{"n_layer": 15, "d_model": 64, "n_head": 2, "n_kv_head": 2, "head_dim": 32, "d_mlp": 256, "vocab_size": 4096, "activation": "squared_relu", "norm": "rmsnorm", "norm_place": "pre", "norm_eps": 1e-05, "positions": "none", "qk_norm": false, "attn_scale": 0.177, "bias": "none", "tie_embeddings": false, "parallel_block": false, "extras": ["local attention windows", "exclusive self-attention", "short convolutions", "capped logits"], "init": "normal", "init_std_qkv": 0.0826, "init_std_o": 0.103, "init_std_up": 0.118, "init_std_down": 0.118, "optimizer": "muon_variant", "lr": 0.00598, "lr_mult_o": 0.61, "beta1": 0.95, "lr_head": 0.0114, "grad_clip": 1.0, "warmup_steps": 200, "schedule": "wsd", "decay_fraction": 1.0, "decay_shape": "linear", "final_lr_fraction": 0.0, "batch_tokens": 16384, "seq_len": 2048, "doc_mask": true, "train_tokens": 119600000, "steps": 7300, "dataset": "wikipedia_en"}
Each number is 128 + 32 x the weight over its row's rms, rounded and kept within 0 to 255. Layers, rows and columns count from 0. Numbers have three digits each. The size before them is the row's rms in percent of the matrix's.

# v: layer 10 attention value, 64x64, rms 0.0827, rows 43-63, columns 0-63
# o: layer 10 attention output (transposed), 64x64, rms 0.103, rows 43-63, columns 0-63
# up: layer 10 MLP up, 256x64, rms 0.117, rows 0-25, columns 0-63
# down: layer 10 MLP down (transposed), 256x64, rms 0.118, rows 0-24, columns 0-63
v43 102:112103134119093185151173139125140128162081134101142123064149156166097111165113077152115145135135146076166144136081114085190130115125162146175146079124137146125113070178120094175127153224140123
o43 102:108135090145148092106159125117090165093127128115187170137142179101140122101134129124123138110135101146130082083204116131117129115081094132092236141104065115161100155166171117159095160100160085
v44 101:137104097101173085149155142142104120180187128151159079071098106151117129119144188082163159074031101153162130137109109087199115116119145138151127081120130108170113124121144158148105119150179127
o44 109:123139091068104168114162112153091168088133137178152097149150103158149170125139183098123165117102156098174107100118089100171106076169121134113107164096157171063176115139102136101144106087173067
v45 105:120165123127133162072149091100117122109032117146099164087134139165120125033132116158102144123129155078178113101036122150091069115136110094110138142142136121097133100123142122105065106145116137
o45 116:105078080095181168123153152098103120182089081139192215115096124099137079083158137147112095119135142125186052102144131103121159148149107105157122122139097150129124142101085092143093135150159100
v46 110:147081164149139094090151099152177165123140178090139140131139121237118071137170098161128174095108198147136156119089092176112124131118117140097092140124117107135083101138099193143136127094148157
o46 105:167111140139150151104181176131153087140116159152098204060125161106107108110113121224142153104141144133127155157101135115115130107106172179081089131130168145091196133076084154124144161107134111
v47 114:129139082094121156091172075115151114148162147124151126072175137083134102141152135100114161138151182136165118106125153103123129069143057027165138130120135110134187164114130101080139086154129078
o47 106:145054116171125097137173159056080126137062137148072175152117166181166123145138130117133143128142086078097125098133127114113147134090123139141054126160092113131116096166105128137113114117121217
v48 109:118114077141077113140155144083117138191190138151173127186103125139106166139124100131106131114164146136143133170080104160101093144109121132187092163112136170053182131118126096169138146131176054
o48 116:154101129080096185115124130146118088067125161109057173122110139116126098148142122098130064122100145113164133096102153158100118127137094109034123108093126076147077119176152208145136131124102094
v49 114:101127162112178138117104137101127164125145101025125142155159114152162165103142107094119103138137153211117052148155131151112140123140117157116112125111110125166156056188067139152120136184149158
o49 096:147132105152125090186138081167132141141117131156107114097156053090050150150128114124103099122184109128131138134087140040131152170112072123074184124158109112103124157098139149138137162096075094
v50 097:109142156109132146114106117181148096123132109086144102083135119149096136175111096145051070106128116140200125095161152208141110140084127115052085190149097135093113114081120151093135110147129166
o50 085:112160141121146144112147125100117158151150119173091118115102129136143127114132087117142125130161103198066162174169173077133104174151092115142100128110081066096147111180074110093174209122153077
v51 104:154118132113155118103122114135168157145120163103152143137151120130141121120106127188083159073131200040079135068131108124117121088131188198090148099140128142098092106085149089174169143179129108
o51 091:131073119172098160133174124161102123090178130115145169162131157109117070144146154218164159120085142176132161178147172111123078128161090160160183134126182120106145147095099141128136175102132161
v52 102:050141113181141140085137138115073129126106085166171120167146105187142079152120145135117152109162071113110067114168119149158192092126153080117124141097123159135139096067158099147116171153170106
o52 105:166086129174109146143130103129150096175161207122055154106114111106093085104129141147134134102103207128136172134147150118085099106149147107136118170119141051125096151160058172109116143121101169
v53 102:091119066074147135072127090121093144110147157121133167097116119168136062137158122071131163150189064079140111112185152129129060111157123178121090147178131087130149137141116133105128075127093137
o53 116:144123074136118184097147148089118133101112103103142122144074071123109097129179128102134161184189040081150112134116141106120106106157141215157146126149097110087089164135169109107157083138120123
v54 098:105164117117105153092109194126085131112055050163163075115137159139133119112125074145137104115142159164126101189132116106134095168158140167116136144142095152120111169101085126124217084147104093
o54 105:160073118142100120119063167164138152094149082162094182133122203180146116127125135122132133109192084207121110149085117084135104139137133125191149137177123084122125137139157121151137163110189109
v55 099:191141164170134076201166119077134131116099143123117175095101154151117159113113064165127138124114103150113101162124186157089087131105134071108153169083106116135145101086106119101172066149087110
o55 089:150126154202104180064090110100107111140092151112091085091078109132102121100144146183131095137190140137096115169097123116161095160079112139159151123144138121116076167189080107105070157127156136
v56 102:144118088086155128127087149095131176121142158130126126191150147092126056129236099120178167095159116101148117178137125083136132103071138113109136140121146169070070121120115125088101101163118127
o56 105:103149139170115132134178111102123091103136119133138162047094150105113224128119130083145153146180118110124172128125153187126163079128107151107161152115071104152124096086167122136112146114145217
v57 101:064069176154099109137159165156154175104127083135124185080143124099094139134137104102122154102130112138098110163097049131150123154141102139163170130096164114156109166093211103176107115107170113
o57 103:126152118086085127122121154173130190107073141110133188098116091171150162153128145205194107110108138124159195110116097152056159101145151204159101121109135110153134127125166111132144096096111110
v58 108:123178167116170113167109129111102120105163136135174159097134039118147085158144139095083104130118141187165135220109087126133150186117152131092138122107146084136128097129141109206170130110103103
o58 114:196090173131131105101038159163169141148147054169090145151109108099072124151096134148136165102136128135119158112155161154142125105110099187091156107135115166093108168178124151176148097126111162
v59 097:168107171086169124108114173175121092161074130165099200098111171129147117150155113167144188165091166111091140137155104131153177148132080144132088127096105142105144136107122092129056086121172170
o59 106:095147140159141128144067116072090126150127187132141153090135179157108100147133115126200115134145135127067141171155104110142162133171046199120094122128057145161135090096110102121146096172132126
v60 096:128103151117148133116077100104149103123129127201140178141130150184114189119186172068127082123096163065121112095113141138095112143122097133160143166144115113086192149125185177081096095137090121
o60 093:123111084111130125138144119185150133147119129103123154122126121159084070136080131091141120230189113104106114130074135108044082122124073111129113118099088179103115143116055088145109152137118123
v61 106:181140160112129107104065117126118105177106164142115083105117132122151077111134079114082141090201145124183108116148117120152159101145101172106105094109183070149109121183123086124148156064146070
o61 094:161147135117112096158135193099112125087193160109191145132065056113104153134106166181135131076089125118095082181102141147131159100137133117183122115171093091162073108112117119161108089122117118
v62 111:128149168191108144142128084070092109143105146162162135105126093126156094150139113161108171139115119196089090148136064120112154086099212171096098149110156109138174141120098103135116153147057160
o62 113:142054160210141076113074095178160140139177163118067164081112108130122164142137133126147104114162141136157112146125091130102094112119094123179139142153137188180069109168171163121144117141134113
v63 111:118068182088143118083113109146153121155168167150095112125124113136129156072098162142097155104161034143133146160089120160125105228121137109143120130201157133157114093082125127125116158113141091
o63 110:139167104081127207105133099133129094122110113113110140116210070123109151126107121144161105088153121136124163111113078189196159132155143126206146112101108123126128198083101134076139091123123098
up0 086:164092170078123150092119141123098119170122074195149148126146090121142126134045207139122099131157104128129131131093152126124096158129186140118146163173176082089182172102151158095146166100115114
down0 088:133130140117101119108125086096070129133160108088143114136093103172169154075139146129097089117163143102151125130136121210134105091119132067135064122169064121172196059168104171132152140103128146
up1 105:117141096098125123112098085136085077154129127152159142132097134130088055123117103143076115088072156168090118082199136103153110173131067096121131054125116157141141150084091143095097118079162156
down1 103:182125176089150108072067194105155138134170101133133136073128095119134137162127127160130100090101095114108071125102119122136115137045104205150142107091194139120124135157118135085134113178159142
up2 105:054087140132176138155143166131133120143211102152080206121116123119148167106135120086130117081206153107121152088119151122159076112150149130177117137164114144088167111174135145108073142146121155
down2 104:193116161178122138112185128128160166202100061149135132129088103165140123150184106091142152080172128122094090125093197092096097158101126154137089124169156136116081159101098109160114161119140130
up3 108:166102111074128141071132144109140142095127105107129152140163091103143157136205165126080169183082162100138111112074114171151161103103138103123187108104095086062147105122082155133133071092114153
down3 103:146086102077133151111183153121145087109172133133113128122094129175164144093141115121142155151077143086116090158136110103167104088154120090129140192184187125162202091085097139158110203134124145
up4 101:122092156132126173187134185142176129167140110166147158099135145190097072110139182138106115097090120160161174089093119126186075156096079090131142164109118180115145134112115137118072086103091127
down4 099:128085104115083136157097179202105189139147086137145135147118089111128122113108111103112114124134170136168100143147082050108164166185111152144138123080139164157100115127073098124170183098067118
up5 095:143147127078149177147125077072195133118089157060090159133085131133132170114139140097116162104083123153154159133134126073150100077102118050145101105124152141107164157122107100131116126156103210
down5 100:111092146090127089097125169169121180132141102208178139132137149116108148105095113150110130130130164165155118110121111074085159183196154172091078166099133173083127126141118108160179160075108106
up6 085:104056120105090157109099126134126158149126129190070086120063122084101067112066066142100140129087106127134198171164156144132131109174100125096119158163087120138151128153138113113162155135161093
down6 092:125161113137120119140140189074108151181118096092222145131196102133124173145121157134124147082116139140103083083097133161098145143093129150144141120104124169144083164102098095138073087187123181
up7 108:073128114141172158173121132150151119134187140101150158122158078117128092117119134130060112124123117210136088128138113178170094148168179131114119099168111101096160070167105068105122094198134123
down7 104:110097132162106132121159062127075137117150121089122154151096116123171141090127106175069157100149148201156157153088107117126091137170149093092120119170180097086110153171129104043105147095087112
up8 096:168133171133109125137170126064115101117042123160103069104128097174083098124168103095164150112081114151131099106183134118092113092135144155127215111160148121119150088148130163099137139119061124
down8 091:080146174153158135131155120088095127085078203131113151095158114177144144147159122164110128125095104147153154140128110144105092096108137065069099128098111136027170135097112071130095110129116085
up9 108:157120132141102119176090124046168170158100122132070124157146137148178115110179141129128126119134095156138134079133113103193186083101105133113134101108156166096136093186119081055074116125158120
down9 103:102133115087110072129110143060152065124094113121107101140178143127163188149186126143152134100073118133084105091162091114173117109126116143176054118112112111196131147101171131081125105119142079
up10 104:124192144098107150158139107134109191125096140148123186127131105123149071094193102105121105105111208124111189162107070189139080137157127147140181067141123127112146143128102136095133148163165158
down10 106:161099135102078091152098073118119153106112120118147060142172090116146142133100084135158123039113174151100147172127116170130158182112184196131128100091161149151174097121128120127157189123122148
up11 108:166098101126147155137093112123053151138150130095119176152193138168065104081116147096135117132147121146165066149137103173110183109082113041146129145130131073132136117131109134170174151103095091
down11 106:145132115180125101128171119157156218117128180178095142179106157157072143147113143127144145137151195124150196133104100082083189094154116162147110157087135147119074139156116120147150165107110147
up12 101:132113080087170196101101157086138101156144033101080135108078096153146091128102115134103131145114155111129154160134137125168175093123150114124136157153096142116123119180124161106149117211135201
down12 093:166096116116145159089121131138107144111141081104152083145153106088130091129198118113070122181135139093153139129185058128132163108083099194169047163175138149162131100097145159111147150125118149
up13 113:107123123077150109135135111101105118151124100140190186097108120202162119143140178132133128088195090143159127109154125127048110109094137109156149116115149101105078079096116156148192105194169102
down13 101:073136124160129129128093064117085135091138129096102181132091151207103192157147146205190166183140098108103143099101149125141150127172132135168070148101096130111173114135120161161139118118134121
up14 094:099087194133095129136097133147134159123087169113136125102165118119140110064167145152122065154144139204142150173157109087112153099100156101204101110162160109093131170145152134048142093119099133
down14 094:146155054126134163155127157118089142151102126157128183161130115125104099122198150163122165092099162093176099096147123098109047105108164213115186102116158120134079143143111120132108085103112146
up15 100:185061124093138086113112155068161164108137125152105152108066160175081107137076160134114142130165117120111085077155129165144183110083102162123117070132139120098140107119105115064113112102148071
down15 096:110201091107088170112109112139083184155123161100167144136156142158118099072130133088182104101150093172157189104125171099173124166097179057120139136136094142115155178130130122077149142129115116
up16 104:103077157176152132136171157116165117206124166119082146157127161129165096166147140153128208127136108134125088208171107147067140166150137157149112055152099113138154120149139092109085131127109126
down16 107:140204124110182119185129105146095146128136096154160134106140115155135157101110100069181154069130186088127090120081162152121145130117149078093096097071115156138123205132145129092092157121105170
up17 096:096155152090130061125110108123131128165148143170099105056097164130089095166088172115125136127130097138128141107135161123126180158113152191135176125171120035160172125062170110120120135131111085
down17 094:159076143098129182189210127106150147134124139103140156109113082099134118124086115157123185088095134097113091149186185121085105117091164143131114135138135104169206169076122164140145102106153126
up18 097:175124068121151138077168066138109089158161128102112084157168161069101123123145159125103081119148080150149097173171070159070075113170106140152124168136161079132129119155109154123127120148155088
down18 105:200139118133111139139159100154170124143158171183035105123091143099120195087122180167161134070077130106135123138134163086117154092063087131102173104103133121113134145091094124123106139128104151
up19 096:080077058126124111145097156147149115062139132101163152098163175093123117115109108134071073158098100183099141155124172175060130122115153131205120110150140131114163191097099124141130132138152150
down19 106:129114136150126070182168116114176157138092131111081080115133093120118156130135184125125112110102155168142181200154137175178183148118199098151116148115132050102100129098118121126114172131171094
up20 112:100147108149126121121137123182209115105054142113113174175148146164099122067125118210106130166129083125144120073122179143126146096123105082163114097154174153113100173149144096120138153180148153
down20 109:138100126117108160120152110170171108184129060124153124103191069134097138125182147105110091142129129117166146127094069150149092117097103156149144155126156187173108162117150073089145131057081168
up21 103:093123165132157163108148138106169105113124150133109150133094128128126105123133133154074166123151109150144132072125102085118153085122161094158082170190001177128170076119151114099153146117135178
down21 108:126163127174155136204154076152130091145199110166168074074126151091113122114122106094127113137098120107131082187135126061136079118102059151092177092146129112101105153153127145097089142134122146
up22 101:066139170131126062122174108132101145142152173083090130145177115113116132096123160118101095095193144168171125158142112164154092147120144187150167043112095125159133118100115124198107140126103172
down22 097:124133153156123107126148224095137127155107144127075091094131122149189103086143166190165066087192146079142144143108138118165104132111088115128090121147170133168124124141194158145142139179099123
up23 090:134128137084110112146103099062186111110172144113101099085078094140131085127085163170112120149139158097134135162157163134143160133153125103168108117154163113088204120131110127250126121138113154
down23 089:116125166108111155099172103170074150048117104118095124134166135080101134123118152110154141107118113082073122124158131126131137113104120116165030169169086130139134148187196116103126188159153104
up24 110:122123100117106168125119125136070145142153144111134168168087116158106162112094077113049157150196126129167099097112164143101139081132187094173122128177118114097185120080145149134156122167073071
down24 110:132128108123072081116136154090083141122212119073133095139109136132129170151072144058158098130100112053165144123084157119146086140152137109133178129154186155137084100115114119068134114101090128
up25 101:121111122173158099176128139151151112120156141160180173246180110096126109120070156086100125174087114090132097102138086115159098138142127127119135100124167158137121105108150097163176061133134148